{"vocab_size": 16384, "positions": "learned", "qk_norm": false, "lr_mult_o": 1.5, "lr_mult_up": 1.45, "max_seq_len": 512, "dataset": "wikipedia_en"}
Each number is 200 + 40 x the weight over its row's rms, rounded and kept within 0 to 999. Layers, rows and columns count from 0. The size before them is the row's rms in percent of the matrix's.

# up: layer 5 MLP up, 640x160, rms 0.211, rows 194-236, columns 80-159
# down: layer 5 MLP down (transposed), 640x160, rms 0.15, rows 194-235, columns 80-159
up194,097,176,213,168,192,193,253,213,204,217,140,210,181,146,225,204,260,185,171,248,218,251,199,273,150,163,155,164,151,210,188,181,257,250,259,202,183,196,199,124,139,210,164,156,171,203,255,178,155,188,154,179,189,192,173,219,259,256,181,186,166,257,162,226,169,120,178,135,187,268,240,234,279,198,260,114,228,156,143,133,174
down194,100,175,241,281,165,195,216,249,210,172,247,247,249,175,248,176,146,168,163,223,209,197,172,190,156,161,128,246,194,256,191,228,244,144,242,169,278,188,237,177,268,194,226,307,282,218,240,194,181,196,163,273,193,153,220,162,211,216,243,207,173,214,191,187,178,241,150,207,171,221,175,239,201,220,179,203,204,124,205,266,150
up195,100,169,194,202,283,231,259,229,230,177,221,167,112,257,249,185,203,200,191,187,203,197,255,272,218,157,145,323,253,164,203,231,201,247,252,185,142,205,145,237,233,200,238,148,186,210,192,182,157,208,182,149,124,169,218,147,293,206,211,231,162,203,252,248,209,252,201,173,258,187,170,173,176,211,239,177,223,173,202,184,203
down195,106,166,229,173,210,208,182,199,137,208,168,183,236,172,200,179,195,221,213,182,130,268,290,210,200,213,210,193,172,172,186,212,266,213,173,216,177,198,173,203,215,148,272,152,198,233,252,207,190,220,236,188,187,157,219,186,178,250,186,223,196,236,255,195,265,216,212,172,244,114,297,134,186,215,216,245,205,141,208,248,267
up196,099,179,201,141,183,224,246,193,214,240,210,239,197,227,277,254,223,252,254,285,162,225,249,221,178,219,185,244,199,211,181,168,320,172,214,301,194,185,188,205,202,179,173,203,177,203,237,213,156,155,256,176,305,192,214,211,242,162,180,175,202,201,184,99,212,161,249,295,200,237,238,192,185,160,143,183,178,197,138,167,190
down196,099,203,167,168,267,170,241,265,180,193,240,161,235,211,165,189,221,182,111,166,236,139,251,219,234,228,289,136,183,220,234,217,145,202,180,210,225,217,223,222,182,148,233,208,241,141,192,188,283,215,174,110,215,202,189,257,206,259,173,245,213,223,128,219,221,164,148,182,219,175,144,208,169,171,226,175,185,177,248,211,137
up197,090,281,181,213,184,199,228,242,188,218,243,231,185,211,190,177,169,191,207,231,247,192,160,237,213,314,138,206,127,159,182,186,153,279,226,192,235,139,217,110,161,168,190,216,170,194,250,220,259,287,216,161,229,132,206,208,171,223,163,211,106,181,143,231,219,103,228,202,193,225,232,235,221,156,140,186,149,230,218,188,185
down197,093,231,280,176,156,193,165,247,186,199,128,158,208,223,233,132,171,218,114,239,148,203,163,148,239,214,140,281,167,268,222,135,207,132,249,244,154,173,203,249,144,202,254,232,254,164,210,163,198,234,288,127,228,188,248,160,184,202,158,199,205,276,233,228,189,285,171,196,186,220,175,270,161,113,217,230,138,222,169,134,228
up198,100,159,230,217,179,245,228,195,189,180,221,195,214,261,235,248,199,199,224,195,230,214,121,152,196,125,208,273,132,199,192,160,202,186,210,272,149,178,163,111,239,215,156,172,273,153,182,120,204,242,191,230,160,155,163,209,225,197,259,146,225,223,272,226,176,131,185,163,281,187,230,167,212,243,297,222,181,259,220,156,189
down198,093,275,224,176,169,126,207,208,212,207,234,212,236,199,152,236,248,191,175,234,180,158,238,224,226,225,189,210,165,248,233,133,179,261,127,193,160,180,258,119,161,245,189,194,210,180,229,162,228,156,183,302,190,286,178,181,202,202,249,254,257,199,201,203,204,200,267,203,208,231,170,161,218,191,183,185,199,206,198,291,158
up199,119,194,150,266,207,212,143,231,260,161,195,138,210,201,254,201,171,186,287,203,247,150,216,156,227,201,122,181,208,178,269,220,261,189,192,214,195,232,179,219,164,162,221,212,135,249,182,243,230,250,214,213,188,214,142,219,176,217,217,245,223,201,201,212,167,255,166,207,102,189,220,267,168,196,187,148,253,291,148,179,178
down199,120,211,200,201,164,193,149,156,224,210,204,102,141,238,215,184,254,227,175,159,190,230,175,254,203,234,151,194,151,241,228,151,252,282,204,199,250,195,271,144,204,202,222,204,241,217,205,184,190,243,194,186,188,210,141,252,143,230,140,243,186,189,232,279,215,253,212,216,128,209,157,253,231,232,252,166,182,275,252,211,225
up200,090,211,228,153,186,186,194,144,219,206,184,233,197,191,185,222,224,218,237,233,241,170,166,240,231,143,224,198,171,188,214,218,150,172,204,275,187,168,151,207,171,182,202,201,204,186,167,211,197,225,250,207,146,133,171,254,185,185,232,166,155,220,277,165,191,203,212,171,264,298,257,225,131,261,293,214,214,229,271,213,238
down200,092,243,133,210,279,229,218,250,182,162,186,218,145,195,240,225,191,138,207,109,212,222,256,135,151,228,157,177,205,247,166,141,304,193,198,256,244,153,168,162,164,295,180,243,157,209,195,198,198,176,200,153,232,289,208,214,200,144,175,209,132,213,216,225,219,272,185,136,194,220,228,297,197,224,189,212,180,178,179,215,112
up201,094,125,164,230,189,191,219,204,224,195,216,170,154,176,238,152,298,202,164,192,152,213,214,229,238,227,165,238,243,188,175,158,219,193,263,234,286,249,179,158,271,207,175,183,233,269,210,243,142,272,242,268,199,140,209,255,266,154,257,257,140,275,201,213,206,190,187,183,140,198,246,206,212,265,119,187,245,215,218,157,156
down201,091,279,247,142,176,207,198,258,199,158,182,180,269,211,169,166,132,192,174,219,199,233,138,276,195,225,205,231,211,239,215,225,246,190,184,218,236,103,240,205,150,173,186,225,183,107,171,162,201,153,201,326,167,219,229,154,195,191,178,188,249,122,199,208,156,210,193,166,204,258,194,206,133,238,207,213,174,128,201,206,274
up202,097,215,178,156,198,186,144,220,196,187,198,215,152,176,215,300,169,214,176,229,187,241,166,196,261,214,167,125,216,135,154,162,249,177,196,228,196,232,171,289,183,253,178,179,186,194,201,171,240,225,217,188,193,174,179,193,238,179,153,234,235,185,297,269,204,151,233,257,209,159,248,130,241,196,240,148,202,144,205,193,169
down202,094,237,234,288,171,195,229,150,267,195,166,215,227,240,220,174,194,227,201,262,232,220,223,181,185,227,232,186,158,246,225,194,185,232,222,210,166,143,217,169,187,145,183,194,162,199,191,261,201,212,205,229,223,223,175,247,222,194,234,227,201,250,242,234,249,247,182,162,199,211,125,196,117,212,199,244,189,189,237,249,199
up203,088,156,276,148,194,237,215,211,186,183,156,213,226,135,153,196,193,266,201,206,193,156,96,225,287,250,170,214,243,182,178,203,219,217,214,127,257,195,245,234,226,153,143,203,206,183,155,207,202,170,165,180,220,140,241,255,269,224,229,178,257,214,250,187,107,144,197,207,189,195,174,251,197,243,217,263,264,278,183,187,215
down203,082,216,200,202,163,187,250,225,182,170,243,179,117,197,271,192,222,120,188,201,183,245,187,225,261,194,227,209,220,177,222,212,153,263,171,185,207,169,209,160,203,129,264,197,228,120,201,216,198,201,208,226,227,201,237,272,168,179,170,186,192,170,187,185,130,250,183,137,77,166,216,168,245,259,195,180,218,138,144,143,186
up204,105,170,165,155,209,192,151,193,190,210,208,221,229,173,208,169,196,244,190,252,184,232,208,206,234,97,219,207,227,143,167,284,165,259,275,202,170,203,154,225,226,208,232,180,331,231,253,121,170,147,218,130,218,144,203,185,181,237,204,166,182,270,231,218,133,188,245,200,176,260,201,242,225,164,121,108,215,187,168,144,220
down204,100,196,232,188,251,175,218,180,156,171,224,146,270,222,168,262,205,206,217,154,146,152,182,192,201,262,186,172,202,217,242,217,176,242,191,182,240,59,136,195,219,257,141,225,217,258,224,125,258,199,209,255,164,195,269,284,161,230,266,194,232,203,264,195,235,193,208,232,155,223,161,165,154,262,248,257,219,148,200,197,177
up205,098,197,221,120,250,117,125,195,173,152,212,230,172,263,224,129,189,285,178,186,227,187,228,183,240,250,164,154,231,137,157,239,187,258,280,136,223,145,157,226,256,185,241,212,260,154,262,177,186,228,171,233,162,195,183,189,189,164,229,157,188,169,219,234,270,180,141,252,281,241,139,175,181,168,202,233,234,252,266,184,243
down205,084,199,183,215,154,233,212,214,189,312,171,254,209,129,223,238,183,178,210,207,235,200,206,200,191,157,172,210,107,165,214,172,314,184,229,129,150,210,145,237,169,220,216,168,228,236,242,192,235,208,247,216,227,225,188,213,141,261,173,215,210,215,226,156,239,193,252,156,146,288,212,217,180,257,168,160,211,238,233,195,210
up206,093,241,239,152,227,229,201,322,279,220,174,206,209,174,211,154,272,133,242,175,227,174,157,203,222,221,226,149,160,185,185,222,307,208,221,235,186,201,190,222,274,193,181,205,144,236,180,135,137,219,195,212,173,194,153,276,208,196,265,161,192,145,258,168,264,198,182,148,181,201,210,221,152,179,184,235,296,237,250,146,229
down206,095,247,227,208,247,176,256,198,192,256,149,178,278,201,174,189,212,190,140,179,206,192,205,225,185,203,294,238,167,184,171,225,223,286,180,170,176,124,137,159,181,210,235,187,154,271,147,217,221,213,214,219,164,217,153,220,202,270,213,268,176,201,243,159,263,238,223,247,256,156,170,152,180,215,251,122,276,213,204,262,178
up207,094,189,298,305,310,191,184,159,175,299,175,215,213,142,207,213,194,223,182,219,201,185,160,241,225,189,216,229,145,201,207,165,187,191,213,186,236,177,148,208,177,201,209,152,213,231,183,214,212,215,247,188,127,200,212,107,206,140,201,215,210,151,271,207,158,194,235,231,161,217,230,143,151,258,214,168,289,322,247,227,195
down207,102,211,171,260,183,168,245,290,182,181,236,185,244,174,262,170,160,174,156,100,238,212,198,264,137,204,283,205,171,264,232,196,166,248,194,231,208,151,220,175,215,210,217,295,244,173,230,204,176,158,204,144,190,216,211,200,154,201,183,191,161,173,189,222,239,266,268,155,134,272,179,174,157,190,219,204,154,93,207,249,243
up208,093,174,189,209,229,253,206,175,240,189,198,184,224,188,254,165,220,214,174,193,216,208,168,285,190,245,200,171,265,190,145,156,213,260,285,181,254,155,163,151,136,186,212,232,233,176,229,247,177,217,241,173,183,254,154,308,185,245,276,166,166,242,221,167,200,200,189,184,193,157,324,230,213,170,160,172,214,191,205,138,168
down208,086,229,212,160,221,201,219,200,177,281,162,155,216,157,142,185,221,203,145,160,134,246,207,141,184,214,143,221,168,158,199,212,192,138,129,267,202,204,193,275,217,213,280,215,233,236,187,178,261,270,273,238,219,216,295,180,111,141,168,140,126,185,225,231,184,162,189,221,153,141,225,172,183,195,213,250,177,202,255,247,229
up209,107,176,225,162,279,288,152,219,169,212,209,205,214,242,204,227,233,250,252,232,186,150,240,237,308,237,244,192,212,263,215,217,179,191,164,142,194,250,182,186,181,136,157,265,229,214,241,222,210,175,196,178,246,227,248,161,188,240,169,195,207,223,166,248,222,119,161,156,210,168,183,136,258,168,291,179,224,248,155,222,236
down209,092,227,260,119,209,273,191,180,248,214,199,147,175,171,227,193,192,228,206,160,164,224,193,255,248,177,290,208,249,208,207,176,256,224,161,179,166,161,127,156,200,195,242,173,162,232,172,204,262,223,161,106,229,140,186,250,269,197,208,234,207,193,138,226,222,204,209,183,156,152,211,207,218,159,190,101,249,264,214,245,263
up210,100,215,250,170,170,148,210,138,213,171,223,180,185,177,149,158,258,331,225,165,205,154,252,244,300,237,240,184,259,215,199,253,145,230,230,172,158,262,216,197,117,175,188,196,172,138,206,199,178,199,247,185,238,211,201,202,177,199,244,199,167,150,240,177,217,241,237,194,192,197,208,254,223,181,214,182,208,169,235,211,244
down210,105,267,220,250,114,146,220,233,195,171,173,107,186,232,179,134,256,277,202,185,125,174,236,195,174,142,174,266,236,158,255,176,174,227,204,218,155,286,208,143,227,216,239,217,130,176,243,189,282,198,208,209,229,213,158,222,170,202,189,145,173,159,241,241,190,188,293,152,261,211,144,228,191,190,223,242,209,201,199,212,193
up211,105,158,160,196,252,188,210,200,188,223,213,174,197,269,208,195,214,235,150,140,262,90,173,141,157,125,193,211,184,282,167,157,253,139,211,268,127,182,202,162,187,165,236,268,200,106,203,220,185,279,313,223,237,192,218,61,223,225,223,206,151,271,255,206,186,208,217,228,159,228,196,207,129,233,201,272,205,145,273,217,162
down211,098,176,208,146,189,214,243,268,230,242,140,162,222,246,178,236,172,195,178,189,129,205,217,198,247,172,186,194,214,242,279,196,192,182,219,315,173,277,160,203,207,258,219,164,165,307,227,254,123,190,135,254,196,170,181,200,181,153,204,256,248,212,229,206,116,161,192,214,159,137,208,196,257,145,169,239,155,223,225,130,212
up212,115,152,200,114,246,190,196,222,193,193,240,206,198,222,135,141,222,209,172,136,189,227,237,204,172,201,134,249,216,149,220,157,157,199,220,183,127,116,181,144,240,180,110,184,185,244,198,201,126,199,238,182,142,151,263,150,204,194,194,193,206,186,238,292,196,158,210,289,205,263,248,258,248,112,200,166,187,203,215,201,251
down212,135,184,166,95,204,191,182,217,188,261,192,118,185,203,162,206,251,246,176,189,243,295,209,252,159,262,127,297,153,186,247,184,194,209,171,179,156,221,129,110,237,196,172,187,248,220,254,208,163,178,179,246,180,247,242,163,152,178,253,227,183,267,225,158,223,223,220,201,164,275,198,219,152,164,219,106,177,204,212,174,242
up213,103,185,171,268,205,289,175,233,242,222,179,250,192,190,269,240,149,152,247,242,163,213,184,158,190,201,176,167,290,180,250,232,235,187,185,232,241,202,258,213,267,164,164,238,219,192,222,229,179,175,191,221,212,238,175,168,213,239,192,157,111,235,191,177,239,202,193,238,202,264,230,120,206,174,173,211,115,142,250,175,167
down213,102,196,148,230,253,179,212,230,203,229,210,188,229,181,182,167,211,191,194,208,162,162,175,135,227,222,103,204,168,270,212,165,139,212,240,197,154,186,271,230,188,202,224,187,186,217,188,138,156,158,262,281,253,185,193,240,121,230,106,271,236,195,174,162,141,167,170,189,184,262,249,189,221,228,202,199,187,200,171,233,199
up214,095,194,206,139,239,173,182,167,211,159,232,194,165,296,215,230,191,184,168,248,221,241,203,168,264,178,206,205,219,221,210,184,303,195,147,183,195,183,178,61,227,145,174,245,250,234,199,231,268,200,210,53,181,178,243,162,288,215,216,213,168,178,143,191,198,180,215,182,261,218,166,187,214,164,181,196,152,274,185,222,214
down214,095,176,221,218,271,156,248,242,159,182,137,176,211,188,261,218,201,239,209,228,158,202,191,148,176,140,140,209,214,209,217,209,216,210,328,255,221,228,223,100,245,226,200,205,150,187,192,201,215,182,238,121,210,275,226,175,190,209,209,240,103,179,227,229,198,194,152,278,237,181,225,196,151,167,172,253,210,166,192,280,310
up215,120,221,189,276,238,155,226,177,213,175,142,236,176,162,206,197,205,255,171,191,215,171,234,207,178,184,279,245,235,176,220,180,216,155,191,309,160,180,215,238,230,185,173,157,238,198,245,215,171,201,221,136,276,127,260,209,252,257,244,185,146,180,159,158,223,230,211,191,179,166,240,184,180,164,223,135,218,160,130,197,193
down215,110,284,153,147,170,241,211,163,199,157,165,273,182,245,181,281,151,130,155,181,239,188,202,205,136,187,157,145,166,185,279,148,215,275,191,228,133,192,169,218,159,191,244,225,204,211,182,123,208,203,177,238,159,239,225,279,276,271,202,197,197,190,178,216,191,251,243,182,281,170,228,266,169,147,128,164,235,240,157,242,183
up216,104,167,202,243,207,258,195,234,127,78,159,195,169,164,265,178,172,252,197,216,164,215,219,172,251,197,193,175,148,178,178,173,170,225,174,220,256,206,129,236,255,150,182,185,118,148,239,247,174,194,203,197,193,255,169,214,184,138,240,231,139,222,146,179,237,209,124,246,223,204,195,140,246,270,184,223,175,237,217,207,215
down216,100,245,220,136,249,221,231,161,200,208,282,255,188,186,225,190,221,178,207,223,237,216,228,185,176,192,186,187,245,154,187,143,228,214,222,236,223,164,197,187,173,192,162,219,248,262,218,180,225,187,204,162,184,145,166,144,251,211,134,156,101,224,269,251,230,163,213,171,176,209,270,255,194,170,185,221,274,221,175,213,229
up217,099,245,247,124,199,201,198,242,182,245,164,162,269,229,149,135,206,277,176,199,301,215,228,128,127,188,177,194,181,166,202,206,219,272,260,230,165,173,298,195,164,194,201,147,199,143,179,122,218,188,263,196,195,192,229,176,197,142,208,222,237,172,248,256,179,226,179,238,223,174,138,208,214,221,253,193,248,185,228,246,151
down217,099,193,317,191,216,201,219,192,216,181,188,182,176,108,200,158,216,195,254,166,204,213,240,251,180,210,150,225,208,294,183,200,181,212,178,260,228,160,218,214,190,140,218,181,229,121,203,133,254,215,177,189,200,170,192,249,108,241,160,291,159,219,156,212,190,196,178,160,208,236,200,151,203,254,199,168,213,199,192,252,152
up218,103,172,225,307,246,124,210,192,170,214,171,242,251,218,236,172,225,153,264,230,210,206,183,213,147,207,200,219,277,186,219,217,241,188,174,172,268,237,267,206,169,231,145,216,205,195,199,220,197,171,213,203,194,240,147,224,151,176,211,135,209,154,198,248,158,220,204,237,175,265,170,244,242,107,131,141,216,124,215,267,246
down218,105,232,155,171,233,210,199,208,296,273,147,190,170,171,256,152,187,259,168,214,131,188,209,165,216,213,199,229,203,102,279,203,219,245,186,236,194,96,188,203,205,169,244,159,178,237,284,202,170,256,200,203,239,127,163,156,111,166,202,207,256,176,267,246,188,225,169,161,151,203,235,224,141,197,210,208,161,198,226,239,303
up219,103,238,138,191,199,107,213,269,151,159,199,180,263,260,231,186,167,212,253,192,183,190,220,128,139,172,200,143,185,214,170,204,225,266,201,301,194,272,197,177,232,212,162,215,203,192,232,191,273,163,245,180,245,184,237,202,240,211,132,238,184,223,245,220,179,166,202,246,198,145,203,228,181,156,143,155,250,129,277,229,197
down219,112,207,148,230,210,196,290,180,127,280,254,168,231,197,163,189,150,114,184,180,257,215,175,221,138,246,212,191,192,218,213,256,266,233,158,221,286,193,215,267,195,193,232,192,225,277,237,243,271,160,144,232,187,238,148,253,182,162,175,239,202,235,144,173,186,247,185,226,202,227,232,197,215,196,215,149,262,222,181,208,109
up220,103,203,178,194,151,184,201,206,185,206,163,214,186,274,202,171,199,301,225,208,215,161,218,148,184,249,192,183,247,203,161,206,220,226,211,189,127,238,252,230,245,230,127,140,193,198,242,267,159,286,247,147,190,302,173,255,172,203,187,262,179,218,183,245,236,193,150,220,284,202,253,181,244,170,181,184,112,162,229,143,152
down220,099,283,175,236,213,181,160,227,152,258,211,153,260,187,233,143,176,146,212,184,216,192,218,231,152,152,245,154,206,236,206,306,216,245,285,181,281,188,124,168,237,158,255,246,218,172,198,188,170,208,175,130,158,160,152,157,212,121,173,197,219,206,275,184,233,231,239,229,148,207,198,135,220,227,206,126,121,205,224,146,171
up221,098,169,227,183,181,209,241,203,255,217,220,177,175,163,233,214,218,198,214,230,164,176,205,224,158,197,65,108,199,160,225,239,220,222,155,196,158,130,145,179,234,213,179,220,159,269,166,177,231,275,272,156,177,188,215,158,227,219,174,159,167,190,178,134,178,270,283,171,142,233,178,252,199,188,261,217,172,201,154,181,237
down221,102,163,191,236,157,226,170,225,238,152,152,274,180,199,161,136,245,188,141,223,182,109,185,157,228,146,196,154,194,219,207,205,241,154,162,199,195,222,171,156,205,169,192,247,242,145,226,285,231,203,226,219,214,254,231,246,137,151,286,142,192,143,212,214,232,161,130,212,210,200,261,261,120,218,228,262,245,200,208,261,127
up222,102,211,151,188,222,274,282,170,224,120,228,165,269,150,164,248,200,130,202,268,234,330,246,144,224,194,143,220,200,174,155,217,211,166,207,218,76,189,254,183,205,155,163,174,131,207,229,291,203,245,227,196,174,161,209,180,236,203,220,217,227,136,216,207,208,140,201,166,178,181,156,214,265,194,182,208,207,209,168,249,208
down222,105,199,142,216,226,184,262,168,180,174,137,139,258,215,200,289,134,171,177,196,236,194,221,223,311,258,109,225,161,195,210,194,188,128,269,197,219,230,175,219,208,158,196,147,202,230,273,255,144,204,236,171,184,214,234,199,150,159,195,278,267,203,121,163,294,206,185,199,135,211,164,178,200,277,222,198,221,234,230,218,167
up223,102,207,201,218,185,231,239,200,160,218,108,181,239,166,192,209,209,153,221,299,272,207,217,196,224,195,193,144,197,216,241,166,199,213,160,238,186,214,203,249,190,206,179,104,184,174,201,177,246,163,164,188,194,218,162,150,232,176,160,102,258,222,163,167,206,243,259,200,175,154,157,186,242,202,153,129,105,174,225,271,195
down223,111,205,223,173,160,202,129,236,181,200,229,196,213,228,264,178,194,235,173,137,184,258,169,234,209,220,225,218,125,185,258,202,171,218,190,219,182,174,170,210,202,214,144,227,233,171,203,231,203,187,254,146,243,133,160,136,166,212,90,129,141,196,142,225,215,139,198,202,135,231,122,183,170,287,168,215,228,174,273,179,134
up224,090,182,218,210,185,192,218,270,245,161,189,163,194,208,145,196,214,237,185,224,233,195,192,281,233,206,221,172,193,190,207,211,266,211,139,141,151,149,243,61,209,146,222,257,181,243,169,219,197,128,258,215,264,146,144,199,155,189,246,207,188,124,241,193,116,229,133,189,248,206,118,131,193,162,193,238,165,247,252,222,201
down224,090,263,155,168,236,184,198,234,221,220,132,228,232,227,206,231,284,168,135,166,226,222,195,173,215,177,170,127,154,232,156,173,220,182,165,182,197,194,237,237,169,136,192,195,205,127,127,181,212,197,155,218,158,240,234,149,135,209,134,141,195,253,171,180,285,213,243,197,306,213,249,221,294,239,229,220,130,169,171,172,294
up225,095,184,125,211,184,209,284,179,136,200,224,133,195,226,259,190,218,225,233,211,254,205,218,147,247,201,269,210,221,207,238,205,151,154,168,191,179,235,141,208,188,185,208,195,288,204,188,184,185,249,241,222,243,167,192,197,221,292,195,196,161,248,177,201,143,196,191,193,239,159,222,189,178,205,166,179,167,221,130,166,232
down225,094,155,175,157,233,219,201,167,246,147,202,227,229,162,228,118,260,198,180,174,179,200,168,253,162,188,202,255,211,214,177,145,248,217,120,227,281,174,227,174,219,288,216,197,161,208,225,270,148,148,199,187,155,193,204,254,73,269,190,228,206,217,180,192,201,276,205,259,187,195,246,209,146,309,152,184,188,186,171,251,284
up226,106,169,226,169,126,202,218,249,117,220,285,238,284,160,172,92,336,258,187,202,209,260,247,218,201,266,216,243,188,220,197,216,196,162,130,233,184,198,185,159,215,207,95,225,158,202,222,265,143,245,228,223,231,180,164,172,179,217,244,184,235,193,192,238,159,197,241,199,232,302,192,224,208,173,212,210,198,183,196,216,227
down226,104,171,131,145,150,240,242,176,144,255,214,141,147,153,157,242,271,190,168,150,207,238,220,253,226,184,167,154,184,157,248,196,213,248,164,146,171,179,178,212,234,204,236,184,235,290,225,194,132,273,161,198,138,252,177,168,172,175,226,242,249,202,187,196,187,209,228,201,191,189,266,125,159,213,183,91,205,192,232,230,266
up227,093,127,200,231,180,277,142,176,233,171,235,186,159,232,182,201,212,163,171,150,190,179,245,222,156,178,193,184,173,220,248,269,256,186,182,128,179,174,246,202,245,184,282,217,165,171,251,200,209,192,187,100,233,153,180,184,182,187,187,182,210,202,201,199,295,257,272,211,182,195,234,307,225,154,153,184,186,220,222,182,212
down227,088,191,214,146,229,203,230,208,219,253,202,137,139,199,196,233,163,220,215,198,267,228,197,116,187,232,194,183,113,171,231,222,202,176,185,255,276,181,242,174,230,242,170,192,232,274,200,185,306,144,226,211,161,209,160,238,283,234,194,269,165,221,219,213,159,203,239,198,244,178,236,169,235,234,218,152,205,236,169,138,160
up228,100,157,280,245,128,205,201,222,204,215,263,230,168,222,212,173,250,294,211,228,99,223,180,138,179,205,176,210,187,154,179,182,244,210,167,178,175,161,221,179,194,223,169,240,149,279,198,207,211,191,257,153,246,219,215,159,237,253,227,227,179,255,274,210,147,163,163,207,210,231,156,203,177,148,193,191,256,219,243,178,160
down228,097,140,121,257,242,173,220,145,194,201,225,170,270,196,221,173,242,212,231,254,198,133,213,184,192,124,80,262,199,214,224,148,153,176,217,179,140,214,227,168,137,223,121,187,197,260,257,196,211,172,140,184,165,185,150,175,162,173,217,174,176,159,211,203,231,218,226,225,250,199,226,153,222,175,193,185,182,167,263,198,236
up229,107,169,190,256,185,177,220,139,252,178,267,230,271,187,213,186,229,249,263,133,140,169,138,214,238,238,192,223,209,111,225,196,186,244,207,184,177,224,201,223,119,163,210,216,193,178,231,135,205,128,205,175,201,236,166,150,205,231,225,197,247,221,246,97,208,133,192,198,229,151,151,237,238,95,237,248,230,196,177,144,181
down229,076,149,186,180,174,158,258,203,264,191,144,218,281,205,198,228,143,209,275,182,194,294,174,160,144,154,196,247,226,241,194,227,227,182,270,239,263,183,190,226,291,127,164,217,190,183,192,158,277,213,224,118,177,191,182,220,216,199,220,154,172,195,226,260,220,168,251,134,169,208,244,190,209,187,170,268,230,216,183,134,227
up230,106,180,157,276,232,154,219,128,251,219,244,135,205,167,222,220,145,186,179,202,164,209,220,212,216,305,149,169,226,208,176,239,215,187,198,162,179,217,200,291,216,230,141,109,135,229,211,301,229,229,237,141,208,134,169,141,237,239,210,222,239,169,168,161,203,213,187,145,228,217,200,211,274,280,211,165,144,165,211,166,178
down230,104,205,171,130,143,228,247,285,220,167,210,207,210,108,145,167,242,231,243,163,225,226,181,125,234,164,277,197,245,236,180,208,103,145,225,132,196,259,169,170,204,217,174,268,177,136,221,141,264,199,229,219,154,154,244,176,222,198,165,208,140,233,194,251,207,224,178,207,224,256,258,174,209,122,198,202,188,222,191,191,193
up231,094,164,157,221,209,179,176,205,179,250,208,212,174,178,228,221,226,194,222,217,212,183,218,175,239,237,236,197,240,190,178,250,165,190,290,231,225,170,138,223,116,265,226,220,225,164,247,113,237,167,196,223,228,129,159,243,236,172,322,179,162,237,225,214,173,192,155,269,226,218,125,183,209,177,143,188,212,267,188,184,165
down231,100,266,204,216,207,250,188,191,176,251,139,144,233,183,158,185,163,253,260,237,228,199,208,184,212,159,188,245,168,190,202,255,110,296,236,198,204,172,181,176,203,205,270,190,258,194,206,191,176,153,211,302,147,220,207,221,214,174,191,235,205,174,245,179,204,221,275,204,246,212,142,189,163,221,248,121,187,163,215,210,168
up232,099,197,188,229,230,204,168,215,195,253,104,205,256,160,204,201,182,248,137,236,192,240,161,208,204,206,100,214,72,250,198,166,230,108,208,182,219,199,225,211,231,233,173,240,260,242,139,227,225,234,179,175,241,208,116,151,248,312,178,287,232,186,203,191,212,194,241,236,150,182,241,196,243,124,214,240,239,193,177,165,262
down232,092,224,259,256,196,183,199,167,231,198,228,190,165,204,176,117,211,260,213,226,153,171,97,121,191,144,226,143,220,167,209,153,161,201,202,215,167,231,185,217,131,213,173,206,140,203,139,210,209,208,183,266,167,201,179,151,203,275,154,173,178,166,177,269,231,205,162,198,177,253,163,185,249,244,142,291,168,272,228,205,236
up233,102,179,231,238,127,229,257,151,184,213,231,181,180,166,271,163,199,212,194,220,172,194,136,206,205,228,193,282,140,192,238,134,235,219,160,175,105,210,116,129,226,187,222,185,165,178,141,300,239,162,209,262,261,177,231,178,211,207,203,165,248,215,210,199,208,197,283,193,188,201,218,239,211,174,207,217,191,166,186,164,219
down233,105,234,181,259,188,282,197,183,172,203,174,189,142,207,235,199,165,192,139,183,195,212,193,234,234,242,206,174,92,187,217,173,215,244,216,151,239,179,177,242,217,204,255,203,178,198,223,164,274,130,181,255,215,260,243,174,234,150,146,186,237,196,205,215,166,203,190,198,209,167,171,166,162,268,246,179,248,232,222,191,143
up234,101,243,138,229,226,265,173,272,259,124,156,277,193,176,145,183,179,246,145,242,220,211,157,256,122,172,141,253,103,170,218,188,197,177,199,204,237,216,128,150,195,170,173,130,161,140,238,154,183,220,298,200,257,180,208,194,142,235,186,163,191,202,244,189,190,168,132,238,166,166,213,208,107,184,188,173,262,210,230,188,164
down234,099,184,193,150,230,186,165,164,212,264,210,189,178,178,200,185,204,194,261,191,259,204,174,217,266,243,178,178,249,129,209,175,232,154,173,227,304,237,215,197,114,209,201,233,181,228,218,210,139,216,196,76,269,184,222,237,138,219,161,131,216,240,134,245,195,255,185,216,179,267,181,155,262,257,242,243,228,219,234,155,198
up235,103,266,268,241,189,201,130,213,199,230,230,272,120,240,204,212,201,231,131,175,226,104,289,270,166,260,157,142,196,207,221,136,153,236,224,241,174,202,212,261,175,159,143,173,193,178,221,213,248,172,148,186,176,179,177,231,142,171,194,148,203,280,205,201,224,245,154,186,188,269,192,267,213,188,203,146,172,168,170,202,254
down235,101,240,218,174,187,173,198,168,134,164,238,161,208,195,248,231,242,206,179,170,148,247,188,215,237,261,188,228,277,190,166,272,174,175,208,217,186,168,180,220,228,180,187,114,231,181,164,188,211,258,281,147,209,184,196,274,205,242,202,172,162,91,256,197,247,300,176,195,170,192,203,125,196,220,223,213,270,201,170,217,247
up236,103,188,223,158,129,218,201,198,172,208,235,184,190,267,143,144,164,202,142,211,157,232,211,190,213,265,282,196,229,182,205,186,201,197,212,169,242,193,177,180,186,156,122,134,207,218,193,164,160,235,248,171,246,124,223,253,148,169,211,213,195,195,133,200,100,158,140,178,195,204,201,233,199,253,163,221,319,206,217,173,75